config.toml
n_layer = 15
n_head = 2
n_kv_head = 2
d_mlp = 256
activation = "gelu"
rope_fraction = 1.0
init_std_o = 0.0
init_std_down = 0.0
lr = 0.0046
beta1 = 0.9
schedule = "wsd"
decay_shape = "sqrt"
batch_tokens = 16384
doc_mask = true
steps = 7300
Each number is 128 + 32 x the weight over its row's rms, rounded and kept within 0 to 255. Layers, rows and columns count from 0. Numbers have three digits each. The size before them is the row's rms in percent of the matrix's.

# layer 9 attention query, 64x64, rms 0.264, rows 0-31, columns 0-63
068:142068105064124131118141126057111111127156134150122108155078134152109154099124112088109092098104158103156137155204114062096156146127060140151121111199090084192102144133094131140136166127135094
101:175096149113150172140088144147166168099128075141090142172129046142129119076136131168085081138145133158127138170113168157151153095174141135123077189129161112144153159158166152104086141151089067
087:152067152136096207158114110077123167105159105122092135154100110234149120079148149165130127123106134093090117101176162118129165130156135124117114120178114137137148186125097165114059129163128104
105:146166129091152083055104145132127124163136077122138161088191134105101169160105074117179139084114127108126161081150153091047130100111128111143153097110122093142130111130195152113174096075132160
106:123208145114135033046134154156120091167134118085147121111158167108106162215103079121117113092126104115119156131131127110104139113085094083163151147098171100155144098137131111125169108105117140
105:166195139161121087146133116150142118174135147028159107128145170147129148123166112064137175135112072149137128163138131145097114163095139108126193135106134114151207109145107109107164072083100140
095:192164145157100069143127174204122167124116098090123153185159114111119134163119150106115150155163131171162149185117140081117122135109128083173120180188159164125135121172109067161140137096113161
097:106059121101150172156189167140069123081111112166105174097105123157117158087136122148186120106106103125175133127147183140164143156109133163072126123112103144061082096116184142113110135067144110
148:114151095082083158100178142136126140118211110174153143122099054093138144135107101171194126147110153092113147115126102153133098112157083121097157137130113168114194128141150161127162103102215106
088:133097102184163111142172177078174139099103119149138176123134127155126096116128178142179228142163141194105134144140134084114084132114122120110157094172121184120126106163129137159106146168185157
091:189095086120140246140143100136085097212094133140144110156104105079178131085139120116125153121151144160142114154129122141094110132084105170145172115087120100159126137155162061121150112121136119
102:124107183192061102135136109128181166118055187080109112132128208156152115125124157170112144110179151177153100153112120149148167129106160140114156152143113117157094114124073108121116117186134167
095:157112113141169110135100173164135131120107120127070177135138150169107083102114175079111140047171117178157122139177140171109155122183102122127100158097127128100048183136120104141096123141062142
107:107118134044133168103121102126078125133094110156148120139090178178119139088128122172154103150150122096116120093147130118092176087168087206102103067150122093119135127144184163133059082127128159
088:118132100127097172150105128128129128123147114129217130114157115138190155133126099068174114166083152164130125113119143133155183102083198093184182117115119086200128136125144116150173108107141067
090:092087111062147106124162145165145051173142129141109163068168066102140123151108115130076123101102145129180135131105088102169101133126101099151127132081110140125154131094154065073170098074128155
099:116103134128118141148187139124087178076113161106075107115058099074115132139109132115132118169122125147113102191123103141091144134110147100095084154116219208121159123080101147134126122197125124
098:141125086128207116085102171187135128136060143146142165114156088128122084140154131122097153106154144111142137080059171127177061106152122130109096144160130097088094085175158106180124140086118121
102:111111137156153145165132131128119157070070195105105079167111092097150106114126166110076100136145169158136107188074114093160113138160110122113070184127163166093131140094097111128085176182114096
098:144101154151098130091066086111102086132169117125144140127140161214156123105134094121145125118110058149111120082150180140141161161140146149149141091144047131141095152128074161078094108099062119
116:154144136163111124109130123140142116167205136119187136093136170157154167124129087120151145179114078165089153131138108177177084131112158152159211117128053112132159123135107128102173062083135120
176:121063138169131183148122132121149164084126134113081134133058112173161077111169164112088153149121127142111099150132086173177106136126172133141104175137095123138149128073101112113063180195103095
088:142133102131118223155161133091163109128202092154161175066106156172137139092185136107124131143069085128070117144168118141139096120126138122125160112108126054178150117124165130095117115118133087
084:140098149177156087111139150125116167114064133105115126165123149112112112087084174102103113137189167149177144159093141115113152131196117177131072151192176169049085135140124148159105144147124147
077:122060117139150087132196141156081127096062135172113165102141174085118159105095179177121114104192165143182161128106147122151159089163113171100080129157137121071085137127139116127107132130143168
075:145151068098085114136127085124163131129171179080176104110153109085122163124170121157125162161116099137106098106169141149146093161125117094101158074091108098135144085064156104083136053070155133
114:128084114136166133114121110066134066091097095096181121129134202194116116102083134112181076110120113070135151105116153098115138154091148141069085106120107133136142108132137182149071155176101101
130:074066104062110134108164132135092158109135119172136150130111149168166102129120123180164119120137108107085122084123194089121145102111069131103125068167131113100118120127152197107088117097187187
078:125101133181105153109103121158203109140112097066127127160147109162182114102118139101049085093162145135144145136147196060115129081134177107149081166152131154126096143147102160087137158159099103
096:117108109095158118177082098156123160084115111128157110118165085146094136103107086136134071112132111128182087153153151109118189120105085141138170098140176053125126154065170158183107091065142132
088:142212127121142120137106152127157104164209109130125142080135069150122107116175084088159175145076092146118106137138095183134104149114131118160198100094081132159167129118108108153186102096143100
081:158088113129125136137093093116092085106151120087141166080179160152101135128162111129171125125121023113130110112134152153116086145060141155097154111072075109190163105103128127076100096101090130
# layer 9 attention key, 64x64, rms 0.261, rows 0-31, columns 0-63
085:072104105050095135076130093134137104142110138167125150176169111125099127141125134102178116110172068091107131039113136093106109128180091119098091163164180137104091137135160169151082136123109103
104:191138102152177121178131127145132154101109161139147100165157122092092093122134143112086132141129171147185153168099105123172124144134104066155135056184116167081074130098086059161143128144152163
078:227145148171149114139143092150119132077158146112139092165106057099093123099151133165105155116113120175194105156116088114104131140133099062162112100097112185102092114087126080119152145147151163
102:106058125135172087107182143119119085133128133127147130134137175121161118139112165110197122095150080093077184073106163135173145170072149176084127118139114106096151083156159184114163154153112144
124:089102113183182164143155144077092117097112139153177128155110193138174099119129148121131124105162146101138152136094161098134138179072193133088129074133170142105108095119056159133093175139164160
093:116126140151119149176129101120128139101140191050134112095093138157163137143172126132087194159089132189117101164114069169114121168140160072103139135086142152117147115049091097161111101148137083
129:102114137181124147150153108074117115096108184062145068126106156160171152164171155127116190109120082128115136157102097168129114189115167104101115125074121116148109077081090101128077182145117105
109:113143070087095049096160099132086117140188157117121111132128116123131179128095149173148125133116136120154144108144190046117136102161074162122166101190131082161182186161123141136150137136149131
076:192108118123188102112144151173099148148163134139072124171159139093114128098068116089147139098136158180118143155155171102089128094156105093104139069143096191158144149106121143074101145186121183
099:126136103118156091116112098135140115106138217061111176096106182135136135212197107080096154178145103122112136146154149122127125149106178063127097153154117145167150075093096111144126137139128160
085:127166110134085100118116123137126088059139140104133116089123095126118144161106119087151126161112159131165121079101172104040174157158103113187117176157109169049139168130190097107120142146145086
092:160140068122130108171140127077150114101126195085102129060134152121107123171131096078071144168118134122143182150136114097106106176071130092155046152104113121144096151123075124146161133125135186
080:084108169122117168122064123076175097123074111059162099138134084128137160104136162182093123122143191103091090095098127059074133135129119151123150128140165106154120168093121149154089136077164133
074:045122073111142092167161093107167143107182131145115145124072113149193097121135137098210108058138117165102134094092163114148135167153124114165122106155160105102141153092125143146080094102157132
107:183125141061122110130117182096138100105183112172116080139177131114155146126092156122107153153097151093179182168189112105150161145150080150114125127123119076190128126200166085133162107139128114
096:130158107164120193163113108093148126141110074102163099164166157155142146155165145124131117189127074088059119080190145150090146133114179183126141159123143105080152151144150150074153186154134119
071:170154131147118102113128162157112152128156130105089098123130114171119146151169103081089178186121117089076115194158091169149074102098113110122121130104122140193173111071155174105156134090185173
095:110140107097105197129113157117149123178138122117129157117138146101125176103167122085133142082146076071115079111160145132085119119190124171123156159158113036202118113158134125148092110128063097
095:213176169151123135182090167161146163144173168094119131089115150131069149156163110138088137184115097116136103181149104187139123098123143096149166135102075077150154167146107105116136097084134118
065:132132178079123128148114127108098117076082113163169139137152084112085163129140065167157161103136204169170120092108099120113086115139098141148042082123113158133090114096093139110123160172077137
082:175120167124120116130156166120128119062134115143145109154147127117114139136082097160102144121111205182159134193122060133104154133229091097089065128124125155133148117116102112108087141189147116
116:173149141101112163145084095141123168145172147161074123153138057128126121092138130088070115183096161130153098133169091124107115079154090104160111167155103165145125222124101081151139102114129085
137:115200139071136118141102141079124141137168110113096156138184073143110123116182160056116143162053116157099101119177122139094113137102129102169163175094157120165145134128134114165187110084107097
120:088099120165137098121141072133155120099072177078134090117090152118138123145139107147124174114161106160146080158061108158176137132159159085086125083121110131125140085046076117137065168127102131
105:075124099130139126157155064096195112138077192058111103107092174148161120146163139117113167136139085133106114130100122140158128199123185097099137135109115113119155095065080119109103181162116134
132:126179145094119084133103140156081153204203094141151169121126108107127158125115110133181127158134131105137108072164142132129104075129159156165160148138124134127152160164150148129219053084150136
085:135127102145141143153140155176153109129112168174153197086069216081110063155152092112107122169133096132122128169144121160155125165127160099081150118165158090164115083147136129091152156121080089
074:100145078102193149150167116119150099124178181098122157092078186140152129160186123068178154169107129169081148105140132089133142112092139102176155113139134072159147107107073146150105122178137130
108:152131104170116135121148123077121077067112148120186085101156164141077120155160165095103088170074082147110128122136110179142114185068112095132107154064118101165064146137152126151144133159101101
092:104122143065121195168082115142118121127116106105112119146174168164172113125125154136198167100134136099124197156155159092154147109133152155147141117109160039183132161101168111103125089147127066
110:148138141088104120075091134159113160147149061165088157176156080126106138128087122172130075136126169078129134089171153079088134050159080155142126139175148141136124148172171162135146092096159131
103:096166130071065110120116127172100115175166096181146168119088102092154147113102097198147079131127159085119138091137144100150092098119085176150148164156133127146153173170164188106165099115155111
# layer 9 attention value, 64x64, rms 0.253, rows 0-17, columns 0-63
111:199088120143146115123144029140169114139136155119137155189145095117068129094123142134124161118100118149089153156153094177108105202168106134142102153129068189118142133094124113073153145146100113
131:155051132188125103113143095103130116135115146131172116149153133147189126114135146136143168134131134160070159161130130135138140204148157100116161153147064155176150119107113126057153174216153107
093:060129170135171139127111136123122163099129158129119059129091118117136134174150115116123069135139122148113130144160143118155172148039140066123069105162099110126150141148143177033091118079144127
089:120109132134114098131151079180151120106111109108086109113132140086051128096106142127132137147089083119097126066103093100058120165112153170116096172094123201071117121076090100166094139182117138
109:099206109059120140125107181146107138149139117117082144126110087042083150158088088131125118110128102086186106099137122102142114062117114145134108120113184108066129118133114137168119106057105128
092:064136128152094152119160074198111108135101151147100173133076128162120156096100122115150128086104126153168150131115104112142129193192129197132196145108072134095072109151143066144129133110113135
096:094071114184151114091134154177057129156138139173124069148078135201147154111158105143130099123135133151114139152101133128134150207103146096113162129199149121130132114190148094081117142084158124
087:155108129167072115124137148167108122118155131095150141168205128094096121133111156117130099149130175115095143200133135093074033075085169124089122152136152123185149138120104144162140169182107120
106:121071144134154140183141112104091102106132141131127203154131080079099114158112131139160173105115123157148138089119088088180129188091100186151068143104138101135138127086119088213107146098102150
088:090125095142108157107149136095116135152081131076140032137134159128163155145126160134149132136148138108133138148137161168082171201166144111125160137211104115041127107171140131112179154154153102
072:099177180105152116139100098094128057133122149075136152167145147117025111194120089092103123132128187100171122099116139116132065093106159139131097120089115141187120112109121158125116175117104144
105:125066178149119132120129083112111118110106100174156132131126132130181137136158132125133175146121129140055132138125139120116122217129178103114138144124084119217130107111118141095060161224143126
097:141136122142104117128104166179145124134155159133144095111125129161130119136136114106110084161120111097170148173148128109097115067099125102120189119213171122185190146174211139078171097100170097
110:069064161151153160146132145135118138119104104115060123069124122113143122147140143121154143124130081131120121103118135150167126166073126213144081116077191111079055111140152123159071126082109147
096:112141125147145142185119112047103157133129127155132147115108132144140152078156159155126133106158092182153102046122117142198143138125121104126087097065154072136081147109076152154100115065125179
137:080124116111162116134120102183149134114084122097085113057094135072069121178111125143134133112128076109161125078106120108140156161092154179122076132079185139056117118104155117172081160135102145
106:115173109147096147130134152096076138154145140142148113119102145196130148064146141159149224118137103148128126140137117122188152120178121068146180089159124051147153149179133116116145072097161145
128:129128105130110152138157185171074141150151124207113189162106138155153168073120165114153161116118168167114130130104106140159114123196149133108137140182060116089057115157106074165126106103124128
# layer 9 attention output (transposed), 64x64, rms 0.245, rows 0-17, columns 0-63
110:134107161091157130115130057147163050159041170095167157093087133123149148153113134118158133125078123156106132114098130118065139141153153156181175125104133109148153149155108080115192100121127169
118:155184121090167096101147097076102049196053156117158105111150135124122142124176123089108104121129100139130111128125047146096131174124115164099135115069144081138111135118126071111180122153134142
086:117178117138073120164090151159153090156081107143114082124109138129095120152119151119131138143108106064101135181207101134144084161096117136079152059107132100103167121159142169058090151174154108
098:134150194094139151136189126154092118169120104166141142139119131124135163089146152149136129094100122148147099104071187115099218102123106130173150142123179085132185109082051151138142116071129118
107:093087126132103133149127153135154115086106132111082171148103069135155098105031172104167079134136134143083167115133197066135123103140132150158102160173122176099124145165123170133119165176104164
093:153155168095132091142187148173101137161146158190141165157115128125106102153173092158116135051144138106144143116115132112118162060135168057200165129120148120141130153096129112126169106048125129
085:122167149129159135117123152106087154131121057155137106067120156144129015111144056123117183114151099153121129154139159146150121134110096107117132125153167090157104168155179052134158169107155134
078:143109108125143140124100077106092068148159095138070151174089197161158161093145094098095096159127157122149108124088135175098144088102151122122081094150153100101160099136080144081139141082051114
097:073076141152176102069110102147137114107117204135099167121133115152137131073149158142183137086081129136119167097153150107155135085158096123172162176121107128132180165159169067108126125119097184
092:159132105040141136100208096134094114149139126124144133089087117134141126187123137160064108180126121093095098126120136155106117153110054106121162091113208135079154100119147136090121096102145167
081:158131152151123191113064125123162123132162114138111136074094123140163140143138108150144131111150088107146147172086120135133115096142187125098125186127046198164143181129040180122131119144098098
092:140177108152087094156097202094142055162133108134150070128173102137104136133143143098151147072118079127080108156117139102125103184100134148055135114109098145190106080091106133149157110115147088
088:149123146136169135093059152122094180150132126129091137107137159170161101112123061103101125147172180089173176120170125180155173133161134117121106107147149068109157137107126147155171199176150083
099:119116107187142148192140120148112169134171135155127142145117086116090110100183147128145166118083116097135166139121195108142129118138156039175159043128137135148153113114180152150126139075190128
092:159113124170117149174145127130177142113125108132042119175200107048110143099161152140143150123085095169107131139159106109110152107112076133120158150115093144173096192133195130128069110147149133
103:125133170134117126134184159167107149134138160162171140109072101156177126102096142118193135075078094090139107110080183119134138127131144088217172132163119133109199113118130130123137094066155126
104:155120052101110101115149117143151157105123094114070131192200155068097088136125157107109126140200146109190126149167105136116099136146109113141162150129156114122107159185131084116155151118208115
093:112156125096182102172214120167142122110128136121089158090097136114102075159231138138153134093176148151151099098129121101109134078151108094144121120098160129124112146111109076171181099088095148